{
  "n_layer": 10,
  "d_model": 64,
  "n_head": 2,
  "n_kv_head": 2,
  "head_dim": 32,
  "d_mlp": 256,
  "vocab_size": 8192,
  "activation": "silu",
  "norm": "rmsnorm",
  "norm_place": "pre",
  "norm_eps": 1e-06,
  "positions": "rope",
  "rope_base": 1020.0,
  "rope_fraction": 0.5,
  "qk_norm": true,
  "attn_scale": 0.248,
  "bias": "none",
  "tie_embeddings": false,
  "parallel_block": false,
  "extras": ["local attention windows", "gated attention", "value embeddings", "hashed n-gram embeddings", "a smear gate", "an embedding shortcut", "learned residual scales", "skips across layers", "capped logits"],
  "init": "uniform",
  "init_std_qkv": 0.0866,
  "init_std_o": 0.0866,
  "init_std_up": 0.0866,
  "init_std_down": 0.0,
  "optimizer": "adamw",
  "lr": 0.0067,
  "lr_mult_up": 0.832,
  "beta1": 0.9,
  "beta2": 0.98,
  "lr_head": 0.0106,
  "grad_clip": 0.5,
  "warmup_steps": 499,
  "schedule": "wsd",
  "decay_fraction": 0.707,
  "decay_shape": "sqrt",
  "final_lr_fraction": 0.1,
  "batch_tokens": [16384, 32768, 49152],
  "seq_len": 1024,
  "doc_mask": true,
  "train_tokens": 99370000,
  "steps": 3332,
  "dataset": "wikipedia_en"
}
Each number is 50 + 10 x the weight over its row's rms, rounded and kept within 0 to 99. Layers, rows and columns count from 0. The size before them is the row's rms in percent of the matrix's.

# layer 3 MLP up, 256x64, rms 0.291, rows 151-255, columns 0-63
093:56 60 59 46 36 46 53 65 37 47 65 49 62 63 69 35 45 33 46 58 40 39 52 59 63 30 62 63 36 47 39 49 47 40 56 50 45 35 52 41 38 54 58 53 60 35 41 50 57 58 63 52 53 61 59 51 39 62 67 46 58 58 64 52
133:32 35 57 32 54 59 56 63 56 63 57 40 55 50 51 38 44 48 45 48 53 41 52 45 48 57 31 42 52 56 50 41 58 72 38 40 41 47 51 43 37 78 61 68 51 54 47 58 37 61 67 63 50 54 64 52 59 49 55 42 59 42 39 59
103:43 50 47 65 64 40 41 46 48 48 55 46 30 61 39 56 50 48 50 62 46 60 44 38 54 42 44 44 57 77 50 54 59 60 51 42 31 25 67 42 59 59 58 44 37 45 50 46 59 40 52 49 52 69 59 45 61 32 47 67 40 40 52 46
095:56 53 50 48 59 22 54 74 32 48 56 58 40 36 42 47 43 41 55 48 58 57 49 47 49 36 47 62 48 54 40 47 62 57 48 49 38 41 72 43 42 49 64 49 40 42 46 53 52 54 47 55 75 51 57 66 41 49 43 37 32 39 42 59
099:38 32 54 51 50 47 54 45 60 37 64 38 44 52 49 31 45 35 53 33 45 41 50 53 48 52 45 78 64 48 53 29 64 43 50 47 48 52 63 45 55 58 56 40 41 35 51 41 27 70 51 56 56 49 52 36 59 46 52 49 36 45 41 50
107:42 49 46 60 58 50 48 50 45 52 44 40 51 50 50 25 60 64 50 41 73 32 55 45 56 42 52 64 55 65 45 34 53 42 49 38 42 51 53 70 25 53 52 65 53 47 59 28 55 52 46 69 52 59 56 47 51 38 50 51 46 57 29 51
088:40 41 64 43 28 48 50 41 46 40 54 45 58 26 38 55 38 56 43 59 46 37 63 29 50 55 35 68 45 44 51 57 51 49 55 36 49 49 66 55 50 46 42 49 44 52 32 38 56 47 50 69 38 57 35 48 49 50 49 38 61 41 56 68
104:46 37 49 66 41 26 52 45 45 52 69 60 62 50 57 48 53 63 59 53 66 40 52 60 52 68 65 80 63 62 57 40 43 44 34 48 50 54 51 46 40 45 47 57 53 61 62 43 47 36 53 66 53 58 53 43 45 54 53 59 37 45 50 63
101:50 51 46 59 40 57 58 42 41 51 45 65 45 45 44 41 56 73 71 39 79 48 69 54 47 44 42 60 42 37 58 50 41 60 48 37 46 48 56 48 67 46 47 66 44 51 52 33 48 59 56 35 70 38 53 63 36 58 47 45 49 53 47 44
103:56 42 57 47 53 31 63 51 47 50 63 55 31 43 67 63 48 46 42 52 57 50 46 42 38 67 55 63 44 55 51 51 44 39 52 56 54 50 67 50 48 54 39 60 50 45 63 59 35 64 52 52 47 33 62 62 44 34 60 76 57 68 50 61
094:59 54 53 54 51 59 63 49 34 47 50 64 44 58 55 55 39 47 35 56 52 50 59 53 61 36 35 55 47 47 63 53 45 62 38 25 35 45 58 52 32 48 61 55 29 54 44 29 29 32 44 52 58 59 40 44 38 51 53 42 46 50 52 65
094:49 68 45 58 60 36 72 58 49 61 51 36 28 40 57 42 33 46 53 48 49 50 50 46 50 48 41 46 68 56 49 40 62 46 39 42 47 52 71 41 29 61 46 36 42 45 35 39 52 48 50 54 41 49 63 49 57 43 51 54 39 26 54 54
086:45 49 61 74 64 49 49 51 40 51 59 54 48 66 46 25 50 49 35 53 62 57 53 47 35 59 52 54 63 55 63 27 50 51 39 41 47 46 56 48 58 61 50 84 54 60 53 58 52 62 61 57 60 45 43 39 48 60 44 55 43 46 43 59
095:50 42 67 68 48 42 55 46 55 47 63 46 43 56 65 30 33 60 53 42 43 63 35 57 38 75 49 53 49 61 52 49 51 57 57 55 55 21 64 45 62 57 47 62 46 48 51 57 48 48 68 47 64 46 42 41 46 50 51 50 52 54 52 72
092:56 52 59 56 50 40 62 62 45 52 46 62 46 47 49 59 38 62 45 59 42 41 60 75 56 35 43 75 72 43 50 34 46 39 63 50 42 53 65 58 47 60 40 71 34 40 59 51 39 53 46 69 52 48 59 55 48 44 54 61 46 44 45 46
101:52 54 54 44 73 49 51 54 33 50 45 47 45 45 48 49 50 40 49 41 52 36 61 40 40 46 40 51 55 56 41 46 73 55 28 45 41 61 63 39 40 48 67 49 55 45 52 44 61 65 47 67 48 65 69 52 57 52 50 33 37 33 38 62
108:57 57 52 66 50 53 48 59 44 40 48 41 45 66 71 40 49 54 55 33 62 40 41 59 53 62 63 55 43 65 58 43 65 46 43 53 37 43 51 23 52 51 50 39 47 60 45 42 22 59 38 56 68 51 51 51 59 48 61 47 58 39 47 45
115:42 46 51 52 48 41 54 46 49 34 62 43 53 45 53 36 47 43 63 51 51 55 51 51 46 55 37 51 60 61 78 32 59 51 50 34 41 37 60 42 38 67 68 47 41 56 38 29 48 51 56 57 51 50 43 38 51 59 48 32 60 25 51 55
094:25 59 50 44 33 56 59 49 41 60 43 42 55 60 50 50 52 45 56 53 45 65 50 55 62 50 54 57 49 53 53 27 34 38 56 31 47 72 54 59 48 62 51 63 18 40 52 34 65 53 42 56 56 51 64 56 43 53 54 49 57 53 47 50
089:38 52 49 52 66 41 65 56 57 41 58 35 49 46 72 66 41 51 58 38 45 52 42 58 33 56 39 50 53 71 52 59 32 64 51 50 32 49 67 53 39 66 43 55 41 58 64 59 53 57 64 61 56 48 56 37 63 54 51 42 51 44 37 52
089:44 54 51 59 48 37 84 48 66 31 54 54 45 60 60 60 55 54 54 54 46 37 46 57 51 55 42 74 51 45 44 44 44 55 48 43 32 42 49 57 53 46 66 44 37 43 48 44 41 42 51 62 55 56 67 58 58 56 53 51 55 19 54 50
089:41 42 35 57 53 44 42 57 43 52 69 34 46 55 54 38 59 52 66 50 55 40 57 54 51 60 48 58 42 62 63 66 47 55 47 48 46 55 52 58 37 71 42 48 58 57 49 36 45 65 36 77 36 67 54 52 53 42 52 57 56 62 28 56
099:65 35 37 49 45 63 53 71 44 40 55 51 41 55 45 46 49 46 46 47 40 48 38 53 45 49 54 65 49 51 65 41 36 46 55 36 36 38 54 38 39 46 66 71 28 59 38 39 50 49 58 55 52 44 50 66 63 41 47 56 52 43 26 48
113:58 40 63 37 55 62 65 46 29 52 56 60 49 49 54 36 51 45 46 64 49 58 41 57 48 35 48 57 41 42 46 41 50 46 34 50 31 49 49 49 36 45 50 71 51 40 50 27 39 57 46 55 53 55 64 41 46 61 57 49 37 56 49 80
099:49 45 48 77 64 32 56 68 58 36 58 53 47 47 41 38 53 44 33 51 68 38 69 50 51 49 51 45 52 51 67 54 53 49 48 47 42 47 62 32 53 38 57 71 44 46 60 32 55 39 53 58 65 46 56 56 49 45 47 49 31 49 47 57
112:44 20 47 49 43 50 42 44 53 48 37 58 34 49 59 41 39 38 44 38 63 39 62 59 47 56 54 75 52 61 41 63 44 50 42 51 48 37 59 37 55 64 64 57 45 54 33 50 37 56 51 52 43 42 54 59 62 61 36 57 32 55 45 49
104:40 43 66 57 56 47 55 72 46 50 61 60 23 56 48 47 57 50 30 52 43 46 56 58 51 65 52 68 67 45 43 67 58 67 45 37 50 37 62 54 42 54 35 54 57 46 51 38 43 51 56 49 52 62 51 51 66 44 63 50 39 49 36 62
094:33 56 52 63 43 35 53 50 53 50 43 55 60 41 66 60 39 64 68 54 67 34 60 59 67 45 53 57 41 67 43 37 51 47 52 53 46 37 66 36 39 62 52 63 54 47 59 54 51 52 56 57 57 58 45 64 58 51 61 78 52 48 47 45
100:54 47 48 62 37 39 43 57 59 56 46 63 58 48 32 46 47 49 56 59 49 63 49 56 37 56 52 53 63 53 58 55 34 48 30 45 56 43 60 28 52 60 49 51 40 46 32 60 54 53 61 57 53 74 45 35 61 41 41 40 50 23 44 37
107:53 36 49 56 54 48 64 57 38 52 54 31 55 35 63 25 59 52 43 43 66 42 41 51 44 44 60 38 57 40 50 56 49 38 30 50 40 45 48 43 37 66 61 59 46 53 62 56 41 63 45 60 30 40 59 42 52 44 50 50 57 56 36 68
098:61 42 63 61 46 61 59 68 47 58 53 41 36 55 57 34 54 44 56 47 36 36 53 49 40 49 50 31 44 58 58 55 41 33 36 53 50 46 65 30 58 62 56 65 63 46 51 41 37 57 56 43 50 65 37 44 71 30 55 50 49 54 49 49
098:44 41 66 59 41 36 53 57 53 38 62 54 40 55 63 40 54 56 71 35 59 49 60 49 41 62 40 51 57 68 63 59 63 61 55 39 57 27 57 49 55 60 45 46 50 43 54 46 52 56 55 47 82 41 62 48 41 49 42 49 64 43 48 47
099:54 46 55 36 53 37 65 45 54 56 48 43 57 39 54 47 41 52 58 51 59 43 56 39 60 32 37 52 61 55 64 30 53 29 44 55 39 55 54 56 35 63 65 56 58 47 62 28 27 60 35 64 47 47 57 63 53 47 56 47 56 51 42 59
106:40 50 49 43 70 35 50 62 40 39 47 50 54 53 59 50 41 45 48 49 49 43 70 48 55 45 46 55 62 51 58 41 64 60 45 50 48 39 56 39 50 54 70 51 39 30 48 45 34 46 43 57 69 65 65 61 37 64 72 33 44 41 42 56
100:39 37 57 52 50 50 52 57 36 37 70 36 33 56 56 49 43 59 42 55 48 56 54 46 48 41 19 46 49 68 63 44 54 72 43 39 40 60 45 55 58 72 63 44 55 37 44 49 49 50 51 53 52 61 58 49 39 52 63 34 41 46 56 56
084:33 49 46 42 42 50 51 51 42 32 51 61 28 33 35 64 41 45 40 54 57 40 63 49 56 68 48 54 40 60 63 49 35 58 49 42 63 44 65 56 49 54 47 54 39 51 58 33 55 51 52 60 40 41 46 45 58 50 40 42 41 37 42 77
100:61 50 54 34 42 62 57 69 32 56 55 47 42 62 51 55 65 55 55 57 64 38 49 55 42 70 43 69 37 56 44 63 52 62 56 36 47 47 66 46 45 63 45 47 55 55 50 16 49 59 59 43 55 41 56 50 58 46 57 55 38 52 49 51
084:23 51 41 48 26 34 52 75 51 45 57 59 48 54 49 47 57 54 44 62 61 32 42 34 65 53 35 46 73 51 49 52 30 56 49 55 45 45 50 44 57 48 67 52 44 49 48 48 39 49 56 62 59 58 54 46 47 46 55 47 53 45 68 60
100:44 36 59 48 46 31 62 56 32 44 55 44 56 55 37 43 39 46 51 37 52 44 50 40 54 43 21 60 55 53 61 32 57 29 31 32 55 52 48 60 56 66 41 61 58 56 43 60 49 49 45 40 60 45 42 64 46 51 58 40 41 47 41 50
090:46 66 66 66 39 44 55 37 52 39 47 42 40 44 58 51 36 40 57 46 47 45 47 47 61 52 48 56 62 38 41 40 61 63 45 47 46 35 42 40 42 54 28 57 41 52 42 46 52 48 70 58 51 46 54 54 80 34 58 67 48 39 56 60
094:43 48 47 49 41 33 75 60 52 49 53 45 42 51 43 52 64 55 58 42 69 39 62 41 45 68 55 76 51 50 53 52 47 39 52 49 40 42 64 53 55 61 49 53 49 28 45 43 65 50 66 68 51 37 48 58 60 46 45 72 52 39 46 55
128:44 29 49 73 58 40 54 63 28 51 65 34 58 47 53 44 43 56 50 41 56 46 54 52 46 40 29 46 67 58 53 38 40 48 41 51 47 51 49 29 47 56 33 53 50 44 66 54 48 49 54 55 68 56 55 47 56 37 71 38 50 47 42 56
100:40 51 59 60 38 47 76 54 40 62 60 68 59 44 60 45 43 71 55 40 46 49 56 51 66 41 63 66 71 55 49 55 46 50 31 58 36 40 65 39 58 52 55 61 45 47 62 50 38 42 55 50 63 46 58 46 50 63 53 67 51 52 50 48
106:57 54 60 41 68 48 69 60 26 38 62 52 35 55 51 45 46 35 57 39 55 53 46 56 50 52 45 44 45 65 44 65 60 31 48 47 49 59 56 36 34 51 51 55 37 41 45 34 51 62 74 41 48 50 59 60 61 59 57 42 57 49 52 61
089:28 41 51 41 32 54 47 48 47 57 64 50 43 51 57 42 38 43 76 44 53 55 41 37 40 47 50 58 44 55 64 37 66 39 44 41 50 62 44 40 48 55 58 48 39 62 37 32 44 65 60 64 50 52 60 50 54 36 44 55 58 54 27 54
094:41 57 47 59 51 28 54 54 49 62 47 35 46 62 45 47 37 76 56 37 62 44 46 29 62 43 49 48 59 50 46 27 46 29 45 49 49 53 52 44 40 74 58 51 46 59 42 50 62 46 57 53 38 63 43 43 46 48 43 43 58 38 63 57
086:38 53 60 57 34 45 49 52 51 35 46 40 52 53 71 51 52 63 74 48 50 33 71 36 48 49 46 58 52 61 57 51 55 53 62 35 58 43 52 64 51 66 41 49 43 56 46 54 50 68 51 68 69 43 42 55 55 38 57 56 64 34 50 56
099:36 46 54 57 43 58 47 35 38 54 61 41 38 47 66 31 58 40 46 31 51 55 53 51 24 40 56 60 56 49 57 55 36 51 36 54 48 47 43 31 51 52 62 69 52 53 54 53 52 49 60 41 69 47 54 45 31 44 55 44 30 57 37 52
089:65 50 57 54 62 57 76 48 40 42 41 51 38 66 45 54 44 45 33 45 59 39 47 48 61 57 50 67 50 44 51 50 56 65 50 43 32 46 41 64 41 60 44 43 49 50 57 43 40 47 73 22 34 54 57 48 53 63 52 54 42 51 61 57
099:46 55 39 67 47 34 69 50 67 52 52 54 49 48 48 33 35 41 49 60 51 49 61 49 36 48 53 44 71 47 69 39 47 56 45 39 57 43 65 53 45 56 78 49 37 46 22 54 57 45 60 56 46 58 55 49 60 55 49 56 55 51 58 40
105:50 42 63 52 40 57 69 46 40 55 42 37 56 45 55 50 33 33 47 46 41 56 63 71 67 31 34 59 59 54 49 51 40 36 54 54 36 57 63 47 41 51 43 58 50 40 52 43 35 44 51 36 46 72 57 61 56 50 69 47 42 49 47 56
097:45 51 58 49 56 46 73 81 58 41 53 35 39 56 62 54 45 45 65 59 57 40 39 56 53 60 27 48 54 40 44 46 68 41 50 48 39 55 59 44 42 73 38 54 54 54 59 61 28 49 44 51 45 40 52 45 52 53 57 45 58 47 43 43
109:67 42 59 53 40 45 51 41 39 54 70 40 49 51 63 52 51 40 55 56 59 58 39 70 60 44 37 53 50 58 58 50 54 49 44 51 42 48 50 29 32 51 38 62 36 51 52 68 51 33 51 51 71 52 64 52 49 51 45 57 22 42 39 49
101:58 52 48 61 45 48 44 58 42 56 46 41 38 61 65 45 60 51 65 48 48 45 66 68 56 32 30 48 63 54 59 50 60 44 45 38 48 58 56 49 30 47 57 57 32 42 40 41 32 47 56 50 71 54 59 43 38 49 52 27 46 49 55 39
120:55 51 51 66 52 43 54 56 54 44 64 35 68 56 42 35 43 58 44 58 72 53 56 50 53 64 29 56 64 68 57 45 34 53 51 48 39 49 50 54 36 66 39 67 45 52 55 49 30 58 57 57 49 64 46 58 42 45 49 52 32 51 43 66
100:54 51 49 71 48 51 66 45 31 66 44 43 51 41 78 50 33 50 60 42 52 35 46 49 50 44 40 54 67 53 53 36 47 50 38 44 42 37 46 58 32 60 66 56 45 51 30 55 54 49 57 59 51 58 52 48 48 52 60 42 38 36 61 64
090:66 51 61 59 67 64 53 54 23 48 50 39 43 69 59 55 36 42 43 44 54 45 72 44 48 40 49 62 58 53 50 38 30 55 33 40 42 30 57 63 49 50 65 58 54 51 41 38 42 54 55 52 62 56 50 48 42 59 54 41 46 42 53 56
094:55 46 49 77 57 59 58 40 41 57 56 45 66 57 47 32 48 50 43 55 56 36 53 61 68 52 24 54 49 55 65 40 52 41 55 58 47 53 54 59 38 43 49 75 54 54 41 49 33 43 33 65 50 64 55 48 50 50 44 52 49 62 36 47
101:71 41 67 63 62 34 43 41 38 37 55 42 37 58 44 52 45 44 40 60 50 31 62 53 44 60 49 69 43 44 48 42 66 54 55 45 63 52 60 54 49 61 32 54 36 51 42 41 49 58 51 62 63 48 50 42 52 43 40 63 29 51 52 61
126:48 34 53 51 52 59 53 54 42 60 50 63 39 45 44 41 42 52 45 59 43 47 57 48 45 43 57 46 47 74 53 35 65 58 36 32 59 55 48 55 45 47 73 50 50 51 49 18 48 62 56 50 64 43 47 59 52 50 60 35 59 46 37 73
103:42 40 57 78 53 41 71 49 46 58 59 50 51 59 45 51 31 56 54 60 38 61 71 47 38 45 50 61 56 38 55 46 63 39 56 40 46 52 65 54 42 46 51 54 39 55 33 37 43 50 50 46 44 41 63 43 37 48 51 63 58 28 51 60
108:52 61 69 46 39 40 46 36 41 44 44 50 44 57 63 50 42 31 51 55 58 48 54 50 54 37 52 65 54 53 46 29 52 67 42 41 53 28 55 28 48 60 47 65 44 51 44 51 48 58 57 47 62 53 61 54 72 54 52 57 50 34 39 72
120:55 40 52 51 68 45 62 47 44 45 71 40 43 50 39 29 45 42 56 28 51 57 31 36 32 37 46 56 56 46 44 42 44 47 31 49 41 43 59 48 48 59 51 54 49 34 43 49 52 61 64 72 48 61 60 61 48 52 54 37 40 56 41 57
095:60 57 56 48 46 60 52 61 50 44 42 43 42 67 58 54 61 50 38 44 50 47 58 40 60 53 40 48 47 39 47 52 49 43 41 52 20 18 51 50 43 60 64 55 55 61 48 39 43 47 53 49 49 58 41 61 48 45 41 46 54 77 27 58
096:52 45 55 57 54 51 60 42 45 59 49 51 41 57 45 58 40 45 43 47 60 50 54 36 68 51 31 48 37 53 70 45 56 68 42 35 34 48 59 42 55 56 30 60 53 49 29 46 46 55 76 31 38 51 45 47 53 49 52 64 37 40 55 61
114:59 43 59 53 50 52 61 65 34 49 54 42 39 33 48 49 39 35 66 56 49 34 48 57 59 39 39 65 43 60 47 63 38 43 52 45 51 54 67 51 36 58 33 68 48 61 57 31 55 57 72 56 61 44 44 51 58 32 47 43 48 43 47 53
096:54 41 55 50 49 67 56 66 53 39 47 47 68 56 50 39 44 31 56 57 35 43 75 59 44 34 43 57 53 52 66 41 72 35 58 50 45 61 54 56 33 60 53 48 39 57 50 29 43 42 51 48 47 58 52 57 52 48 63 40 42 37 41 54
118:44 51 63 59 68 59 46 56 38 43 67 57 62 53 50 38 48 43 54 45 42 53 48 43 31 26 38 43 64 44 60 38 57 47 41 52 54 46 64 40 44 43 53 69 33 35 59 59 28 57 57 55 46 50 66 55 39 56 62 47 49 64 48 54
093:54 51 39 47 43 48 62 35 32 62 59 37 39 61 57 44 46 61 49 48 51 33 51 37 59 30 45 46 45 53 50 38 39 50 41 33 51 47 49 57 29 63 70 53 51 48 43 42 49 48 34 57 43 61 42 61 41 38 55 29 62 33 49 46
101:44 45 44 62 50 44 63 57 47 46 54 47 31 34 53 40 61 47 67 42 82 45 55 43 66 61 49 59 62 64 60 45 56 41 46 51 58 34 57 31 63 70 62 45 39 60 42 42 42 52 49 57 61 43 43 54 50 50 47 67 44 46 49 47
092:40 61 52 59 58 36 62 36 60 64 42 47 45 34 66 55 47 46 55 50 59 26 63 54 46 68 73 59 58 56 58 57 51 58 44 57 67 43 53 52 47 36 50 55 50 46 41 54 53 69 49 46 35 39 57 37 62 59 65 47 46 36 47 58
103:76 50 48 55 49 46 56 44 51 47 63 45 46 62 53 58 36 51 39 53 42 58 55 60 55 56 44 73 64 37 67 43 46 47 53 60 36 29 61 30 57 41 38 65 30 49 55 53 42 60 50 57 57 52 58 40 44 44 56 64 47 47 35 44
097:43 44 61 58 33 36 60 55 45 59 31 39 53 45 51 54 35 59 66 51 50 38 55 54 56 65 36 52 62 55 45 53 66 31 39 36 61 44 53 59 51 78 40 69 56 57 53 59 56 61 61 57 60 47 39 42 45 56 57 57 54 45 52 60
098:58 37 57 31 48 45 56 60 45 39 60 33 56 35 55 48 53 51 60 35 63 53 47 49 54 41 51 60 48 36 42 49 43 41 32 33 56 43 72 38 27 53 34 41 50 42 51 32 37 62 49 52 63 39 61 53 47 50 35 50 50 50 55 58
096:52 42 57 56 40 68 39 46 14 45 47 40 59 38 54 46 40 54 48 39 62 54 51 39 55 39 64 56 37 38 56 51 51 61 39 36 55 30 44 57 56 64 44 53 47 50 48 32 59 59 61 47 64 40 54 65 45 58 47 50 48 61 58 59
096:50 40 51 82 56 30 44 59 47 52 60 42 65 53 63 52 51 44 45 37 62 50 53 33 51 44 41 65 60 48 56 63 44 41 45 49 48 39 48 36 59 60 36 60 41 51 49 50 66 40 71 48 62 36 45 46 43 39 54 62 41 61 57 57
102:61 42 58 67 48 41 59 63 31 40 59 50 30 49 62 48 45 66 41 52 64 41 47 57 60 51 56 62 69 44 30 65 38 55 47 39 36 54 58 42 63 55 35 57 50 52 49 42 42 53 36 45 75 44 46 41 43 45 52 53 50 43 50 50
106:34 66 62 65 63 40 64 64 42 39 59 54 43 50 39 61 52 54 48 56 61 36 43 60 40 46 40 74 43 56 58 35 51 31 46 35 50 54 61 57 54 60 53 51 50 53 44 48 53 65 42 61 53 66 40 47 44 42 45 66 41 33 50 44
105:47 37 54 46 50 54 67 50 50 65 45 47 37 56 54 50 40 45 58 41 46 53 43 48 31 58 53 46 39 70 39 55 52 45 44 55 44 41 58 56 67 63 63 55 55 44 43 42 33 46 44 50 44 82 53 59 44 35 81 51 53 45 45 56
093:43 35 58 52 46 46 45 45 43 43 30 42 58 33 78 59 27 33 54 39 45 62 52 50 41 59 59 59 49 61 53 54 49 58 39 48 43 38 60 35 51 52 57 50 41 49 59 46 42 44 61 61 51 62 46 48 55 56 73 59 48 33 42 55
092:32 45 48 50 34 42 45 59 51 50 56 25 50 60 67 56 48 39 59 31 49 34 58 46 52 54 54 42 52 47 71 39 51 32 35 52 32 47 54 48 56 34 50 42 45 60 52 35 40 50 51 56 56 36 52 62 41 63 48 40 51 67 58 55
109:51 65 58 78 49 26 63 53 49 58 72 67 29 54 58 42 61 59 56 54 61 41 42 52 49 71 51 59 62 54 49 49 65 32 53 51 52 46 54 44 50 51 42 48 44 44 45 51 52 59 42 55 60 52 63 37 38 48 54 62 37 51 54 45
105:41 39 44 64 59 48 67 71 51 48 64 50 23 56 61 38 42 44 40 55 53 45 52 46 33 58 44 64 39 58 43 54 60 59 41 32 44 56 58 55 53 57 34 44 56 55 49 56 49 64 50 59 59 63 50 57 68 39 45 71 44 51 44 54
103:36 58 55 64 42 41 68 59 58 39 66 36 50 45 62 50 43 45 52 34 65 56 70 41 55 49 53 52 60 60 44 44 37 59 33 45 39 45 64 64 32 65 49 45 54 61 57 47 45 55 46 53 51 64 54 46 52 40 46 49 54 33 63 69
094:38 55 47 58 45 33 62 61 59 47 62 61 38 51 52 42 47 58 61 57 41 55 66 55 44 51 48 52 71 49 59 41 51 60 36 39 65 40 71 62 43 50 45 49 34 56 46 40 49 51 57 67 62 50 56 42 59 43 48 49 60 20 64 52
101:53 43 41 69 51 33 63 48 40 56 66 35 36 34 68 42 58 34 54 52 63 51 58 65 50 56 46 42 57 50 42 57 46 67 48 56 43 52 51 44 52 45 48 60 58 38 41 56 74 52 67 58 46 61 50 55 56 41 52 56 40 25 59 53
105:40 51 60 63 48 39 50 50 41 40 69 54 57 59 53 52 49 39 54 54 34 38 63 47 41 53 52 58 77 59 59 38 41 49 09 51 36 38 48 44 47 45 59 57 50 46 47 49 53 41 53 62 49 57 54 49 56 54 67 60 51 36 47 47
108:64 36 61 55 53 58 49 58 49 52 60 36 32 50 50 51 47 50 61 62 40 46 43 61 34 42 53 64 48 58 47 51 37 56 44 51 41 32 68 39 44 46 63 56 43 50 62 46 61 73 61 62 74 63 62 48 54 48 57 46 57 29 50 45
113:56 46 50 68 53 52 45 51 44 51 46 37 51 48 60 53 41 46 55 62 64 27 50 53 65 50 35 63 44 66 55 65 43 55 58 46 66 51 46 45 45 64 30 56 47 48 58 62 47 45 53 47 63 73 44 62 57 28 63 46 55 47 28 51
108:44 44 74 69 48 45 39 63 33 55 47 53 50 55 60 64 45 36 46 54 47 50 46 51 33 49 59 54 49 37 56 49 54 49 45 55 44 50 37 43 29 56 74 67 46 49 38 47 39 60 47 76 55 62 61 61 63 42 44 51 46 46 47 56
087:53 49 38 45 59 64 42 20 39 55 54 48 67 39 61 49 65 45 35 39 38 65 57 52 63 48 31 48 39 50 62 59 60 42 54 52 43 52 45 51 35 45 62 67 34 46 52 45 57 45 61 45 47 60 57 48 43 45 68 60 51 48 41 63
085:69 33 50 50 44 32 47 40 49 62 49 34 59 34 72 37 35 59 51 36 55 51 53 45 53 45 50 43 59 49 47 54 57 40 46 43 63 51 61 28 50 49 47 43 45 38 49 55 63 50 60 61 54 59 76 44 60 36 38 55 59 40 49 58
102:42 70 41 67 41 38 72 61 58 42 59 43 38 54 67 45 58 59 64 45 53 42 63 45 51 54 48 49 52 62 70 29 54 39 50 48 48 31 53 38 30 60 55 39 42 50 46 46 49 53 42 67 50 38 65 50 46 51 49 41 56 45 57 46
091:52 56 53 48 68 56 53 25 44 36 49 57 70 53 48 54 69 53 38 45 45 57 67 36 52 51 32 50 48 46 50 58 60 63 51 36 50 29 64 65 50 40 41 66 29 49 51 33 45 59 62 50 55 43 52 45 58 51 46 49 50 55 48 61
100:45 31 47 48 48 37 55 36 47 42 40 37 59 43 45 56 21 36 47 53 52 37 42 58 47 53 37 65 46 59 49 60 65 41 49 35 36 39 51 35 48 66 66 44 50 34 62 45 38 44 48 54 38 59 54 36 52 48 53 60 47 50 35 56
097:58 60 43 45 36 46 60 38 46 51 58 33 67 47 46 54 40 38 40 37 61 36 53 37 49 55 30 48 48 49 46 47 50 43 51 31 36 34 49 53 34 53 35 58 51 42 38 59 56 72 49 54 51 41 48 47 42 53 56 51 26 58 60 65
103:61 59 36 60 53 62 53 49 42 58 66 42 63 51 58 49 42 36 52 52 73 47 51 51 57 45 67 46 43 60 42 41 47 49 55 59 41 28 48 42 38 61 52 51 42 52 54 28 56 72 75 63 48 48 50 54 51 52 39 48 39 47 42 69
102:48 49 61 60 47 58 61 55 44 39 48 41 60 54 42 43 63 53 43 36 56 41 50 50 65 52 33 76 47 55 46 34 59 48 45 60 52 57 49 61 36 71 57 56 60 53 62 45 38 43 44 51 54 61 38 71 61 29 56 52 48 53 30 60
096:42 66 58 53 44 33 70 58 62 54 57 58 42 67 56 52 37 39 43 48 37 55 63 57 41 62 59 67 47 61 46 32 49 35 60 64 35 34 53 53 44 71 47 57 42 44 46 61 39 56 53 64 56 62 54 43 56 47 49 49 48 41 40 65
087:50 48 47 49 72 46 48 35 45 30 51 41 66 48 48 52 40 42 49 50 43 49 58 45 74 33 25 60 45 59 52 44 52 52 61 43 42 27 51 50 55 50 45 56 49 31 42 57 56 37 58 68 55 61 56 47 40 56 45 61 55 29 54 51
094:38 33 52 41 59 45 46 54 54 42 31 44 44 47 58 35 47 52 35 54 62 39 51 52 52 59 55 46 33 43 49 43 59 47 54 43 55 48 49 42 64 58 64 66 49 37 54 35 54 58 56 90 53 50 49 48 47 37 44 61 33 55 40 49
104:34 51 44 47 34 44 69 65 57 47 59 47 35 54 52 47 49 61 68 43 44 67 54 50 42 46 47 43 58 56 61 43 73 43 49 21 56 49 62 43 36 50 54 40 47 33 50 41 45 61 52 40 52 42 64 49 52 45 52 68 43 35 49 41
091:47 35 43 65 45 51 71 67 20 69 49 59 54 40 57 45 52 36 56 35 54 57 43 35 56 65 57 61 59 56 53 64 41 37 36 42 51 49 58 33 44 52 66 42 48 41 44 45 50 59 61 53 54 46 53 50 53 51 61 51 55 34 47 50
084:42 45 33 66 38 63 68 48 45 60 55 40 53 53 54 51 36 51 47 42 45 39 56 40 58 43 49 58 48 64 54 60 44 54 45 45 46 61 59 57 46 44 48 50 46 45 48 35 34 33 37 42 56 49 49 51 68 29 53 62 22 40 66 65
101:70 50 48 58 48 53 59 48 38 52 44 28 44 60 58 48 58 51 52 33 48 46 49 45 71 41 23 55 65 52 50 56 50 44 36 29 34 39 54 60 42 63 56 48 39 43 41 22 53 56 49 46 52 47 46 58 47 55 51 43 37 43 60 52